{
  "head_dim": 64,
  "norm": "rmsnorm",
  "positions": "rope",
  "bias": "all",
  "extras": ["gated attention", "capped logits"],
  "train_tokens": 268400000
}
Each number is 128 + 24 x the weight over the matrix's rms, rounded and kept within 0 to 255. Layers, rows and columns count from 0.

# layer 7 MLP gate, 448x160, rms 0.114, rows 51-79, columns 80-159
[[ 87 138 114 136  79 160 130 114 127 117 113 130  97 176 126  95 103 125 148 120 115 146 174 117 130 104 134 154  92 135 155 158 121 167 112 153 135 114 135 173 107 127 139  93 137 141 106  91 102 102 127  96 106 143 139 112 114 145 107 164 110 121 144 107 126 174  87 109 107 151 132 131  77 137 143 141 117 105 163 105]
 [107 140 123 165 104 128 111 115  91 120  95 116 142 123 132 154 110 128 159 132 104 127 129 172 125 155 139 114 122  91  87 117 148  77 122 174 159 155 152 128 132 127 164 133 111 109  97 144 164 133 113 140 125 134 122  99 119 169 139 168 134  74 110 144 112 127 144 164  90 112 129 131 127 139 142 130 128 168 122  98]
 [131 162 106 156 107 101 127 113 133 171 143 123 138 116 147 140 124 118  77 110 128 107 112 182 156  98  91 147 144  86 165 125 101  84 148 117 124 129 103 128 144 146 102 136 150 150 118  76 142 105  93  99 126 170 155 104 149 126 119 154 111 114 153 146 111 134 118 182 107 112 124 132 175 132 128 179 138 137 139  93]
 [152 112 121 113 124 107 131 154 134 140  95 121 109 143 127  79 147 151  88 149 109 138 113 126 109 158 163 125 162 128 143 122 115 160 127 151 149 139  94 180 113 152 116 103 121 122 135 128 128 144 138 139 126 140  93 131 149 122 103 148 157  93  94 133 100 166 154 140 120 160 150 115 134 147 162 141 117  99 174 121]
 [140 139 136 131 121 146 135 162 115 165 140  97  97 111 129 112 134 124 124 118 119 138 111 121 115 106 142  93  98 113  83 143 125 105 157 154 126 120 145 141 127 134 183 148 115 162 146 119 141 137 103  85 136  97 152  95  91 130 117 110 122 115 150 164 122  91 103 102 139 110 120 120 104 134 130 124 136 132 120  91]
 [170 106 197 152  96 110 124 119 127 169  86 154 135 136 120  58 121 135 146 147  91  86 150 150 113  93  78 118 118  86 139 101 125 126 137 123 107 132 125 146  80 116 107 116 152 142  98 133 129 157 134 141 120 142 151 133  72  92 124 148 151 185 141 116 120 134 146 134 150 140 162 105 128 154 129  90 122 117  81 152]
 [118 108 142 139 117  91 151 127 118 110  86 117 124 132 195 128 119 136 124 162  87 124 117 129 160 102 151 113 140 125 153 128 140  81 145 101 107 130 133 150 129 143 147  95 101 120 179 137 143 125  92 102 135 132 150 161 134 173 131  80 142 100 176 138 169 180 121  88 130 158 124 158 133 106 134 146 102 156 147 126]
 [152 129 148 133 140 130 118 110 182 133 134 130 116 137 134 139 125 152  84 134 109  65 117 125 117 122 127 122 137 148 134 166 115 132  96 169 123 163 129 137 140 125 111 160 112 106 143 126  80 131  80 132 121 153 118 143 134  65 128 108 141 140 140 114 109 145 141 167  97  78 138 179 108 154 103 140 131 103 109 111]
 [153 147 171 131 143  90  97 124 160 125 128  89 112 144 162 111 119 129 121  95 165 156 130 110 158 142 112 145 106 153  95 119 126 149 120 105 152 120 114 107 155 149 157 151 144 144 144 143 162 121 109  87 126 132 181 133 105 150 117  92 138 122 124 128 150 112 152 122 103 104 133  97 123 108 104 109 117 145 122 126]
 [ 93 148  81 152 108 160 112 111 129  87 162 136 139  91 118  75 122  97 147  96 155 130 129 106 134 130 131 100 186 141 132 107 183 151 143  92 106 139 143 123 127  89 168 151 116 143 109 114 117 170 126 130 128  94 127 118 118 137  96 135 112  97 110 123 111 141 123 145 135 112 146 106 122 140 112 124 130 144 112 149]
 [142 114 106 115 133 182 118 125 143 130 123 104 118  81 113 149 121 143 152 138 124 126  77  91  90 135 138 161 153 120 105 130 157 138 109 118 137 154 112 136 147  79 165 139 168 173 114  65 114 131  93 122 137 120 123 153 104 152 121 132 142 145 125 169 112 114 118 136 166 153  94 172 160 131 161 107 104 110 161  81]
 [105 108 123 140  69 141  92 110 139 152 141  83 144 140 124 141 147 127 156 126 124 162 107 141 164 131 105 134  87 121 145 163 136 130 149 124 120 183 101 109 100 115 130 122 135 137 149 136 141 114 160 146 115 111 124 170 149 129 121 132 139 140 107 102 113 116 127 126  88 104 144 146 170 127 133 122 118 182 117 123]
 [113 135 126 148 116  99 150 132 105 106 106  81 150  86 144 113 136 143 111 141  89 148 133 116 136 129  81 163 100 127 123 131 118 113 153 125 145 124 105 149  99 114 162  94 161 137 125 161 133 135 102 156 136 119 120 150 183 143 117 122 112 120 125 154 106 133 119 190 133  80 114 112 132 160  98 139 129 128 148 125]
 [111 161 139 102 128 127  83 125 139  96 141 159 155 118 150 152 118 116 118 108 115 190 113 129 105 145 139 158  80 116 146 139 107 102 112 110 177  96 100 139  74  88 114 119 148 130 129 156 104 144 186 109 142 130 100 118  89 147 135 144 145 121 163 102 189 173 123 105 160 114 128  66 126 145 136 112 152 169 159 135]
 [142 106 139 128 121 147  78 140 152 118 142 127 165 114 148 118 163 131 120 128 199 134 127 118 108 121 150 182 118 138 154 139 142 104 173 156 126 114 106 142 129 130 127 174 151 138 144 145  95 126 116 118 131 114  93 196 121 147 124 117 135 135 117 111 158 110 122 138 161  92 176 130  99 119 113 143 106 120 111 111]
 [136 130 123 112  93 147 154 157 140 157 133 154 172 105 140 120 120 112 113 133 129  89 119 109 136 126  95 131 120 159 149 139 130 137 134  98 142 160 132 167 105 163  95 115  96 122 141 145 151 160 137  91 107 103 106  78 132 122 136 130 138 107 157  88 109 140 115  98 129 152 146 134  73 141 153 108  96 145 138 114]
 [143 113 118  72 108 108  52 134 109 160  90 101 111 132 141 121 139 133  61  90 154 108  91 130 100 138  98 162 119 108 134 129 131 126 165 108 120 128 123 123 157 146 103 143 100 125 179 101 128 155 118 115 128 104 109  91 157 143 136  96  88 137 140 112 131 125 131  97  96 144  88  86 120 125  97 146 146 137  96 110]
 [147  92 107 140 107 112 108 105  98 153 138 117 122 111 122 124 175 131 150  68 102  88 150 173  71 149 170 181  73 148 156  80 110 108 147 137 129 160 176 135 131 128 123  70 139 189 172 104 145 139 158 122 173 106 105 154 112 134 124 157 123 122 157 149 122 115  81 169  99 120 134 146 128 129 128  86 116 129 103 121]
 [110 118  82 132 129 138 136 122 116 118 136  98 141 122 111  77 118  54 111 101 145 143  97 135 134 114 153 126 151 112 155 110 165 122 104 159 198 105 107 153 108  97 123 107 182 149 114 104  86 144 127 119  96 153 165 128 144 104 140  90 100  87  69 130 183 143  67 118 141 139 116 142 152 155 125 143 127 148 139  92]
 [165 127  94 126 173 122 151 144 142 140 116 121 156 128 126 120 140 140 148  98 128 127 170  80 138 138 115 124 114 133 120 105 152 143 157 158 140 160 146 189 102 117 126 155  78 107 100 108 137  77 152 134 140 125 125 143 153 132  92 145 138 130 138 143 132 128 132 126  84 169 122 113 143 125 132 138 129  83  99  95]
 [138 120 130 164 124 130 153 107 152  99 150  67 125 161 101 149  83 159 117 107 134 129 141  92 142 108 150 124 108 145 143 128  98 108 105 126 131 148 144 123 101 167 116 121 124 116  88 131 120 122  94 107 133 133 154 146 170 129 127  85 124 119 138 142  70 136 132 157 152 139 144 110 153 132  86  95 113 115 144  85]
 [142 110 147 104 134  73 100 184 158 124 138 137 108 112 132  94 180 115 110 148 149 153 132 121 139 165  95 176 127 142 135 120 150 104 130 142 115  94  86 112 158 155 144 111  79 157 137 132 114 162 117  98 139 110 142 123 149 166 135  96 128 153 133 131 149 144  80 108  91  99 108 101 145 120  90 117 110 148 155 121]
 [130 122 112 104 113 139 119 115 123 140 111 134 115 165 145 156 135 135 123 157 131 125 123 123 110 135 114 129 106 111 153 147 128 144 111  71 150 114 122 161  75 144 113 114 144 135 108 141 157 105  99 125 116 110 143 115  90 160 122 127 116 150 130 103 114 122 128 109 138 178 126 106 144  91  88 145  97 132 145 171]
 [ 78 124 103 135 129 134 115 151  94 122 149 158 117  97 156  98 113 110 126  83 105 131 139 127 143 122 147  76 135 144 151 130 125 175 106 146 164 113 131 125 132  99 109 135 172 140  91 148 120  99 144 114 155 128 113 161 111  96 165 135 103 112  99 127 117 134 130 103  93 164 157 126 112 162 164  92 164 129 147 169]
 [147 124  90 133 118 119 136 103  93 140  99 111 143  87 144 120 113 101 157 109 148 145 140 102 166 173 140 130 121 123 103 117  92 116 139 133 126 123 138 167 132 123 148 145 121  84  92 180 140  94 144 100 123 154 124  96 116 122 132 134 136 144 153 119 115 144 153 132 163 137 144  82  83 157 129 137 107 141 117 113]
 [122 115 118 112 154  94 169 138 115 175 116 152 113 136 127  87 116 143 143 132 123 121 160 149  76 108  91 104 103 176 164 144 126 103 134  70 111 113 121 145 116 141 139 133 159 159 119 113 139 185 179 152 133 140 102 153 139 152 111 116 128 119 124 134 143 136 145 115 125 119 162  74 126 179 143 140 148 110 142 141]
 [112 151 125 150 139 121 129 145 112 147  91 136 137 131 106  98 168  98 147 130 129 162 137 121 157 129 125 118  88 145 159 124  97 122 144 125 107  96 104 137 127 128 165 141 163 114 105 133 154 119 145 150 165 138 127 145 144 125 155 105 145 153 125 127 120 127  80 165 120  93 141 139 161 138 128 148 109 160 169 171]
 [ 94 134 126 116 130 128 178  74 121 138 129 148 125 150 139 142 127 152 135 123 114 133 123  83 168 145 112 133  79 144 137 159 127 164 154 145 121  87 150  90 103 135 118 117 125 162  59 113 141 144 125  69 151 168 135 134  87 104 119 179 129  87 160 135 117 113 126 127 111 129 116 153 103 117 132 103  94 108 143 120]
 [163 123 121 149  85 137 124  99 131  84 116 109 105 138 144 124 144 133 129 124 106 111 138 106 112  94 125 142 140 144 159 144 141 120 168 107 174 128 116 132 138 100 147 162 170 101 122 124 123 184 135  96 125 119 108 109 126  70 129 124 106 101 153 158 152 144 122 137 134 167 119 101 156 110 131 107 150 129 110 129]]
# layer 7 MLP up, 448x160, rms 0.111, rows 51-78, columns 80-159
[[129 130 109 149 102 109 121 132 129  93 149  88  72  81 104 155 132 145  88 125 128 131 153 130 113  89 119 103 102 137 127 136 124 132 108 119 107 129 101  92 131 105 168 125 143 147 150 142 137 112 124 131 137 105 130  69 137  99 130 162 106 142 123 153 115 156 102 143  95 130 184 100 128 106 153  99 131 156 125 143]
 [129 109  90 137 110  99 143  99 113 129 152 106 126 142 152 119 150 102 117 111 107 125 136 136  84 127 114 167 154 173 149  93 161  94  96 130 109 153  88  95 104 141 122 117 173 145 121 109 151 134 134 109 120 102 125 117 133 153 130 137 134 165 153  99  97 110 142 117 114 122 109 144 118 129 117 150 147 161 177 120]
 [ 79 160 165 144 111 134 129 134 148 131  96 140 111 151 115 143  67 159 125 130 159 135  86 153 142 130 165 140 146 109 121 123 110 151  95 114 119 153 150 113  95 138 156 100 108 123 136 147 129 167  94 177 160 140 139 130 131 106 134 115 141 157  86 102  85 120 162 149 146 115 105 127 110 167 140  92 110 145 128 110]
 [124 112  92 135 139 113 101 167 119 111 147 144 110 128 188 170 103 151  76 131 100 161 108  85 125  89 143 116 104  98 115 102 139 120 135 146 122 119 114 116 109 121 134  71  81 119 115 133 149 139 103 110 154 135 151 112 186 130 116 111 104  88 107 138  87 107 102  85 112 123  80 123 146 147 191 113 116 110  86 154]
 [ 83 124 130 109  92 138 110 134 162 119 111 130 112 172 136 109 164 145 109 178 120 142 113 137 128 172  83 153 133 158 102 143 125 137 123 134 201  95 125 127 144 112 115  75 127  91 131 131 121 112 126  82 137 178 164 108 125 106  81 151 109 125 112 140 130 156 148 155 145 142 165 129 138  93 184 136 132 143 144  99]
 [103 135 119 121 137 118 151 116 167 145  94 135 154 188 164 123 101 116 127 152 146 122 137 111 136 113  79 145 117 138 129 133 165 124 137 112 113 182 124 118 142 115 119 139 159 147 129 137 174 188 176 165 121 110 133 121 125  97 123  71 170 137 115 149 148 103 124 126 141 104 104 137 143 164 100 133  81  78 132 137]
 [106 126 113 150 129 125 108 157  72 116 105 171 118  96 110 130 107 154 155 127 100 120 158 121 123 193  98 110  97 139  98 104 177 160 162 165 146 105 117 139 149 112 144 130 104 148 127 122 126 118  97 121 155 136  94 104 157  91 146 116 130 140  90 101 140 115 126 169 182 145 126 119 130 191 131 150 111 129 117 132]
 [142 119 108 100 134 142 126 127  94 142 139 124 113 120 156 170 159  91 112  85 135 103 128  85 124 147 167 152 133 150 149 148 104 120 152 138 159 106 116  94 122 122 117 134 159 112  99 133 164 116 121 154 181 140 139  94 193 130 114 150 112 117 124 137 129 151 104 115  82 156 167 128 137 135 129 130  96 147  78 126]
 [127 164 139 142 128  99 133  82 143 113 100 128  74 134 118 113 111 109 162 131 119 146 118 106 112 137 119  69 146 124 144 116 122 100 173 133 122 155 121 176 122 138 185 116 108 132 108 156 114 124 111 118 123 124 118  95 114 131 143 147 103 157 147 135 111 106 154 107 155 122  73 118 127 152  70 109 130 138 100 113]
 [148 107 124  86  81 124 138 161 134  86  74 128 133 139 155 128 115 141 112 131 139 118 155 172  86  98 146 144 122 140 130 146 130 115 130 100  80 133  93 121 117 192 114 146 167  85 117 113  87 125  99 149 145  94 103 134  95 126 149  96 128 108  99 144  95  98 116 136  92  93 148 136 123 145 126 125 162 106 144 119]
 [131 107 115 165 173  88  62 104 101 132 113 100 133 107 144 136 138 141 148 113  90 197 163 125 163 140 131 107 116 121 140 142 137 115 121 133 110 126 154 106 134 126 176  83 108 153 152 148 130  99 114 106 120 126  87 106 143  99  96  88 142 109 117  96 144  87 133 137 120 153 135 120 159 122  91 111 132 116 111 122]
 [132 135 141 131 113 131 147 116 124 134 153 169 123 129 112 109  83 140 161 107 147  95 146 149 148 117 140 113 139 148 144 124 170 130 147 125 145 140 159 130 114 131 133 141 141  67  97 115 122 130 115 109 163  88 113 123 144 129 191 127 158 110 157 154 127 137 177 139 121 123 138 135 141 135 114 121 131 136 142  62]
 [142 104 142 120 132 109 159 123 160 124 116 142 118 116 147  89 156 134 149 149 162 116 129 122 123 122 147 168 112 101 154 160 134  93  86 114 129 159 109 102 108 127 124 115 185 141 151 140 148 140 105 147 121 127 119 133  72 136 148 114  72 124 140  95 184 153  84 133 105 138 165 111 100 124 152 121  71 138 163 139]
 [119 122 134 133  91 125 135 133 133 103 154 130 117 119 131 122 117 169 142 185 162 159 152  87 119 140 144 135 127  90 127 122 151 162 162 169  83 151  81 116 109 126 126  92 114 153 108  92  90 145 148 105 131  76  77 113 135 133 124 169 128 145 123 103 116 174 119 123 124 135 106 131 141 101 190 140 113 140 160 149]
 [102 104 153 141 136 137 140 154  86 126  94 135 127 120 149 150 140 119 151 112 152 147  85 139 125  86 113 186  96 109 148 152 132 129 143 100 162 123 130 145 139 122  99 125 116 113 142 109 142 181 135 130 106  77 121 118 106  94  93 138  88  87 149 158 143 111 135 129 105 131  99 115 142 175 128 117 168  79 145  97]
 [ 59 141 156 151 139 113 132 168 124 120 116 120 134 106 158 140 104 137 154 157 129 168 154 153 143 113 170 125  98 125 137 100  99 175 138 107 134 114  69 107 119 148 143 128 174  98 121 160  97 133 157 135 129 139 149 143 165 114 160 101 145 108 105 126 155 129 163  86 114 117 113 126 162 175 127 109 122 104 140 139]
 [144 123 144 119 107 162 116 127  98  90 134 133 101 135 115 130 105 158 126 132 102 108 123  98 165 113 121 125 130 117 147 111 112  89 113 160 144 123 108 137 153  55 159 148 104 134 154 157 113 111 121 170 142 115 142 134 148 128 153 103 125 123 156  89 151 139 165 118 124 140  95 140 156 106 126 147 132 119 135  94]
 [113 159 144 118 111 119 126 117  97 118 137 150 151  88 135 120 126 148 148 148  92 101 173 102  99 123 140 139 143 124  98 145  91 121 128 109 155 140 136 119  90 152 115 120 135 124 115 147 138  83 144 113 103 116 115 162 112 135 151 118 148 151 151 120 112 111 104 122 134  87 146 105  87 114 143 121 109 153 123 144]
 [166 124 140  83 160 118  69 158 112 139 120  90 107 100 106 147 154 116 167  87 145 108 116 110 139 124 117 138 123 102 104 107 146 169 131  95 124 121 132 101 162 159 151 168 194  95 125 111 132 135 140 170 140 142 114 106 179 132 124 134 162  99 137 138 136 164  99  87 123 128 117 169 161 125 135 131 132 105  84 129]
 [142 117 142 153 128 129 115 126 155 111  92 119 168 128 125 156 218  96 152 108 110 136  96 170 126 143 161 141 117 151 113 144 143 136 151 125 140 110 135 128 100 158 117 154 170 119  95  82 115 173 126 162 127 148  95 153 139 166 119 132 134 158 178 127 127  98 135 132 128 115 153  99 138 142 112 122 116 159 114 141]
 [ 94 187 141 128 125 128 132 135 138 125 117 128 100 126  91 165 106 109 128 146 163 105  99 177 144 169 128 131 119 100 138 135 160 187 145 130  98 141 107 110 100 155 144 118 152 130 121 122 155  89 129 148 135 113 194 121 130 155 121 122  73  70 166 137 128 141 150 160 131 160 140 122 142 119  99 126 155 154 144 135]
 [135  71 139 134 119 124 131 105 113 135 132  72 164 119 161  98 131 136 168  98 127 136 124 101 101 124 155 145 161 132 165 130 136  88 141 150 111 123 100 128 150 121 139 134 126 150  92  90  94 135 138 117 149 134 160 156 113 126 115 153 122 140 107 152 126 102  76 100 105 113  89 118 171 112 132 162 102 125 120 140]
 [124 151 144  94 133 113 116 132 146 179  84 120 104 178 143 143 127 144  99 140 126 164 121 104 127 166 160 163 108 104 137 126 117 109 134  94 119 143 110 164 111  82 149 154 101 138 152 126 116 105 168 142 140 111 154 139 168  97 123  92 109 145 141 169 146 130 142  99  67  86 135 151 163 148 118 139 105 114 153 138]
 [108 150 132 119 118 186 151 128 134 145 125 119 123  95 128 158 137 131 138 100 117  91 121 126 107 102 117 145 117 113 110 149 142 113 147 172 208 125 120  95 101  95 149  82  78 116 137  98  87 124  94 118 126 138 138 136  91  97 147 188 115 107  90 137  85 174 136  90 148 116 149 129 160 131 145 122  75 110 134 126]
 [153 135 141 154 107 116 123 150 111  96 129 116 147 101 104 131  88 125 131 153 120 121 172 154 136 137 118  90 129 126 140 135 182 148 117 132 146 127 135 119 118 143 160 102 100 129 127 137  64 133 113 132 135  92 112 112 162 156  99 118  82 101 128  77 146 128 132 169 140 122 162 120 163 186  86 121 101 117 112 100]
 [178 157  90 136 121 171 156 148 117 101 136 101 109 121 113 101 119 103 126 143 127 172 110 139  82 134  89 140 113 116 153 121 129 139 107 140 132  81 158  95 144 135 137 122 121 181 159 191 122 159 122 118  99  95 141 131 119 140 150 132 132 139 147 108  86 108 120 185 147 123 118 149 109 132 155 161 115 143 125  91]
 [121 108 124  85 135 137 152 130 120 162 124 105 122 131 111 120 164 124 126 150 175 144 151 131 134  86 178  85 132  96 113 125 122 133 155  79 137 170  91 105 123 146 128 124 140 116 119  69 143 166  93 112  93 113 100 140 143 124 149 143 128 171 123 135 132 132 155 101 103 155 121 135  96 151  93 155 111 147  87 145]
 [105 128 114 110 160 154 172 165 150 158 146 101 112 123 100 124 120 108 101 114 125 132 184 180  78 154 131 120 174 120 120 114 144 148 134 138 116 102 121 105 110 115 155 123 117 119 135 137  92  95  87 154 122 141  73 166 111 155 129 146 144 116  93 127 121 116  97 120 118 146 165 118 201 141 119 131 153  72 129 108]]
# layer 7 MLP down (transposed), 448x160, rms 0.191, rows 51-78, columns 80-159
[[117 107 122 107 106  88 119 130 140 141 124 165 138 145 127  96 138 106 161  88 103 143 129 147 137 102 144 129 129 116 154 146 136  95 124 133 132 150 125 116 128 175 119 117 152  88 168 130 126 128 136 137 111 111 131 141 110 162 164 134 135 153 146 117 141 132 153 116 166 100 108 137 149 142 137 117 153  74  88 117]
 [112 104 120 135 134 122 117  99 135 111 140 101 120 131 168 163 168 122 126 131 111 116 124 136 178 128 104 116 135 106  95 117  94 139 125 127 141 120 137 127 130 161 143  96 144 119 127 130 111 151 137 122 147 120 122 157 129 102 153 165 132 111 138 122 159 115 161 101 113 137 113  99 117 149 112 115 121 132 137 148]
 [150 139 142 130  81  83 128 138 168 133 101 126 142 142 146 132 133  91 123  88 161 117 103 176 123  99 127 112 118 102 140 119 113 151 112 116 146 118 168 123  94 120 112  82 127 152 140 130 142 137  93 120  98 112 106 175 166 100 134 152 104 150 148 126  93 154 132 124  90 105 136 101 103 157 104 123 118 128 152 153]
 [123 155 109 122 124 115 162 134 162 160 146  87 100 107 152 136 129 126 138 130 119 108 157 102  96 108 104  71 141 117 118 153 116 132 132 121 148 174 130 149 116 106 104  77 123 158 126 138 125 193 101 155 139 110 106 115  73 121 140 125 110 148 129 106 158 109 148 122 169 110 139 126 132 122 109 163 137 123 143 160]
 [133 104 141 148 117 127 121 116 136 109 123 105 119 158 111 145 131 124 142  87 103 174  88 171 137 130 125 146 153 166 102 100 175 103 109 118 112 118 146  91 116 126 131 148 117 172 134  83 116  98 129 138 138 133  89 132 141  86  83 161  88 143 163  90 116 104  84 117 169 128 163 139 110 152 150 106 127 128 106 102]
 [142 109 136 113 134 107 146 138 143 144  95 113 124 120 106 128 155 125 125 126 150  83 211 117 136 162 162 128 125 111 148 176 107 146 135 124 122 133 146  97 102 147  92 114 115 103 127 147 125 132 176 113  91 128 113 138 113 142 147 105  96 115 115  83  91  60 141 156  96 115 125 116 140  69 156 127 105  97 141 104]
 [139 131 155 148  72 129 108 147 137 132  86 167 108 126  81 168 119  90 146  95 105 123 140 125 106 175 137 148 122 142 151 117 148 166 116 104  90 140 112 130 104 130 140 102 167 115 123 129 110  89 113 130 152 126  86 131 102 131 140 146 150 117 143 150 125 131 106 108 123 133 120 104 133 120 138 126 167 132 150 114]
 [120 142 130 123 144 117 134 128 139 123 129 168 172 167 108 135 115 116 132  77 132 139 168 119 135  99 113 134 138 119 128 128 136 147 156 114 104 163 174 101 145 142 137  84 121 117 123  83 105 142 112 121 134 116 144 127 146 129 130 107 102 101 165 119 160 105  94 164 122 134  94 163 163 108 121  52 105  89 151 118]
 [133 194 152 134 151 135 112 130 130 104 162  93 130  87 143 148 114 136 147 110 109 117 143  84 114 125 103 127 126 109 162 139 105 146 121 103 141 143 131 106 114 146 154  87 134 146 123 142 102 102 163 144 129 142 134 160 143 133 136 163 155  83 141 151 131 145 106  94 176 147 136 118 140 121 150 124 126 112 148 129]
 [121 182 159 126 124 164 157 124 129 113  82 121 175 154 141 107 155 152 126 109 152 120 129 111 129 111 108 136 105 149 155 124 123 142 120 112 106 142  91 132 154 151 124 161 136 105 112 150 107 158  98 133 131  67 110 145 131 119 141 136 134 118 154 136  89  72 145 109  72 109  67 139 112 129 109 140  72 133 135 153]
 [159 159 163 119 100 162 104 113  84 118 115  81 161 113  98 134 118 154 152 130 108 187 147 135 100 134 156 100 135 166 136  94 174 191 136 147 137 144 155 169 151 106 147 127 159 164 121 140  60 139 142 121 128  79 104 153 114 106 145 115 107 131 126 102 127 178 136 127 136 126  95 130  96 129  91 147 156 128 160  93]
 [121 151 108 111  87  95 116 123  73 133 185 134 153 141 148 115  96 107 139 143 109 149  99 110 129 168 139  99 113  77 147 139 168 134 127 122 113 158 119 104  90 146 133 138 138 129 135 135 135 156 129 124 165 122 115 131 113 105  96 134 112 132 150 115  99 170 131 148 127 151 127  95 137 128 162 138 144 156 115 131]
 [144 174 155  94 140 154 108 135 159 120 103  72 127 151 153 154 105 132 136 120 137 153 136 117 161 151  99 109 142 129 138 144 154 117  97 127 120  96 176 116 144 127 137 140 167 107 112 131 122 107 109 131  95 130 137 101 145  97 130 108 120 163 157 128 116 149 116 140 139 119  70 112 138 126 108  84 132 121 105 117]
 [ 95 126 144 111 109 154 133 135 164 144 125 125 141 121  65 172 124  80 132  95 123 159 154 159 125 129 128 141 138 120 148 128  74 144 110 140 162 123 125 126 128 119 147  77 148 123 131  89 123 154 139 126 177 125 126 105 113 127 117 147 150 100 112 112  94 147 113 144 181 158 118 127 135 142  83 145 115 114 128  98]
 [161 119 200  85 116 157 103 132 116 159 105  98 105 151 161 144 111 132 105 148 148 129 107 113 137 115  96 158  90 151 189  82 185 148 102 119 107  99 131 127 135  99 122 130 119 155 140 126 104 122 151 156 163 103 127 116 157 138 173 115 158 138 148 141 128 111 158  87 113 117 129 134 117 154 128 142  98 133 121 143]
 [130 135 137  96 113 125 152 131 125 110 139 124 111 140 119 128 106 103 132 132 119 145 121 139 114 141 132 134  87 115 167 110 126 141 122 153 122  66  91 118 132 151 181 108 162 124  91 124 145 136 138 109 148 167 171 153  90 114 138 116 150 148 106 131 127 148 153 100 116 151 148 135 157 103 139 132 121  89 136 142]
 [109 129 103 143 146 138  86 149 144  93 133 117 102 121 115 138 125 144 156 116 155 133 146 130 174 132 142 141 142 141 172 107 160  90 103 112 155 104 178 139 159  68 157 188 105 107 129 153  77 161 163 166 148 135 117 176 114 124 159  92 124 136 144 146 155  88 110 114 157 165  84 141 127 114 120 149 173  96 141 158]
 [135  72 123 117 103 142 144 150 126 105 114 119 113 123  86 104 111  88 106 135 151 129  82 131 156 124  72 117 118 124 135 117 168 138 141  90  70 132 126 108 139 154 121 157 119  99 148 163  78 170 127 149  73  96 152 113 116 157 162 156  97 170 128 121 111 110 126 109 120 113 134 130 131 148 115 131 170 121  99 148]
 [135 120 113 146 116 162 153  98 144 150 135 135 150  91 144 116 118 122  97 108 138 132 130 121 169 131 130  70 116 111 138 180 129 143 124 134 168 106 132 135 136 134 157  70 135 146 128 136 108 106 142 129 182  94  95 103 167 163 101 100 108 142 119 145 172 100 141 126 100 106 159 162 129 138 112 149 113 169 130  95]
 [133 115 149 125  81 111 123 143  79 169 118  98 105 145 131 128 107 163 141 119 133 151 130 127 156 119 107 120 145 112 148 141  69 108 105 144 110 103 106 123 118 119 133 115  97 127 134 137 127 101 169 191 161 132  97 146 139  95 172 107 128  78  92  84 110 132 123 134 139 165 119 120 141 155 140 109 114 106 145 140]
 [130 125 117 122  90  98 109 118 144 143 125 144 143 118 152 143 148  96 148 146  93 153 107 176 135 149 155 107 156  87 117 132 103 151 133 126 126  82 164 109 142 111 135 116 104 122 120 141 116 133 135 121 115  86 149 108 102 100 106 161 128 111 112 113 134 109  99  85  75  89 137 141 138 104 127 180 150 117 157 145]
 [118 169 125 132 110 109 137 130 101 115 137 107 131 147 130 101 137 143 130 138 135 133 135 124 128 126 120  89 145 114 134 142 148 127 148 113 116 116 130 116 120 114 117 114 137 114 136 119 113  99  85 150 132 124 122  92 162 133 133 109 148 118 131 145 139 128 123 151 125 105 142 143 128 166 118 169  82 145 141 126]
 [114 125  91  86 125  87 101 146  86 130 106 120 136 145 119 131 143 143 147 103 114 168  78 116 174 101 121 136 164  88 140 134 129 129 131  92 138 121 128 113 118 124  95 116 144  94 150 100 109 134 137  73 181 144 162 119 155 133 131 133 105 119  92 103 111  89 139 133 166 148 118 148 148 154 160  87 113  85 124 136]
 [129 145 107 168 118 148 119 112 103 114 154  92 133 120 149 142 125 125 172 105 126 128 119 151 120 162 157 131 155 135 134 146 150 120 105 122  82 116 130 101 134 127 142 124 146 135 141 173 179 101  91 104 148 107 125 111 139 132 138 153 151 101 155 130 126 179 153 114 106 143 131 139 116  96 134  94 153 135 123 125]
 [103 139 115 119 114  76 109 155 105 141  79 145 131 150 120 127 165 124  89 148 127  70 156 181 156 154 143 127 132 131 135 176 122  92 113 118 102  77 148  92 142 129 103 156 155 137 135 105 134  81 118 118 113 156 111 157 121 137  94 178 131 117 132 153 160  68 119 143  93 147 147 141 130 142 120 150 152 130 158 133]
 [108 112 141 150 137 144 159 118 133 136 135 114  94 137 123 157 142 114 110 123 167 136 129 111 101 112 195 147 154 122 145 139 131  60 120 128 147  98 116 101 136 132 141 147 106  60 127 115 125 155 147 133 124 108 120 111 150 159 113 136 120 120 146 201 173 143 138 141 123  93 166 106  95 154  72 147 111 112 130 154]
 [126 128 135 122 120 127 153 131 131 120 121 128 107 122 135 127 174 105  91 103 162 115 108  84 116 134 109 159 158 135 138  79  73 127 103 173 120 123 138 169 149  98 154 101 136 132 130 151 107  97 144  95 143 106 154 114 172 134  79 151 138 130 149 133 141  84 110 132 138 150 172 159 137  67 100 101 149 182 110  96]
 [111  75 111 158 116 138 110 107 176 147 142 157  89 145 124  96 168 130 127  84  85 156 143 130 123 135 107 142 152 139 171 149 123 103 108 133 127 133 142 161 124 142 116 176 141 142 135 154 107 122 168  98 191 129 133  79 145 142 181 124 139 125 154 110 125  76 153 129 174 123 151 105 106 157 121 118 108 124  95 101]]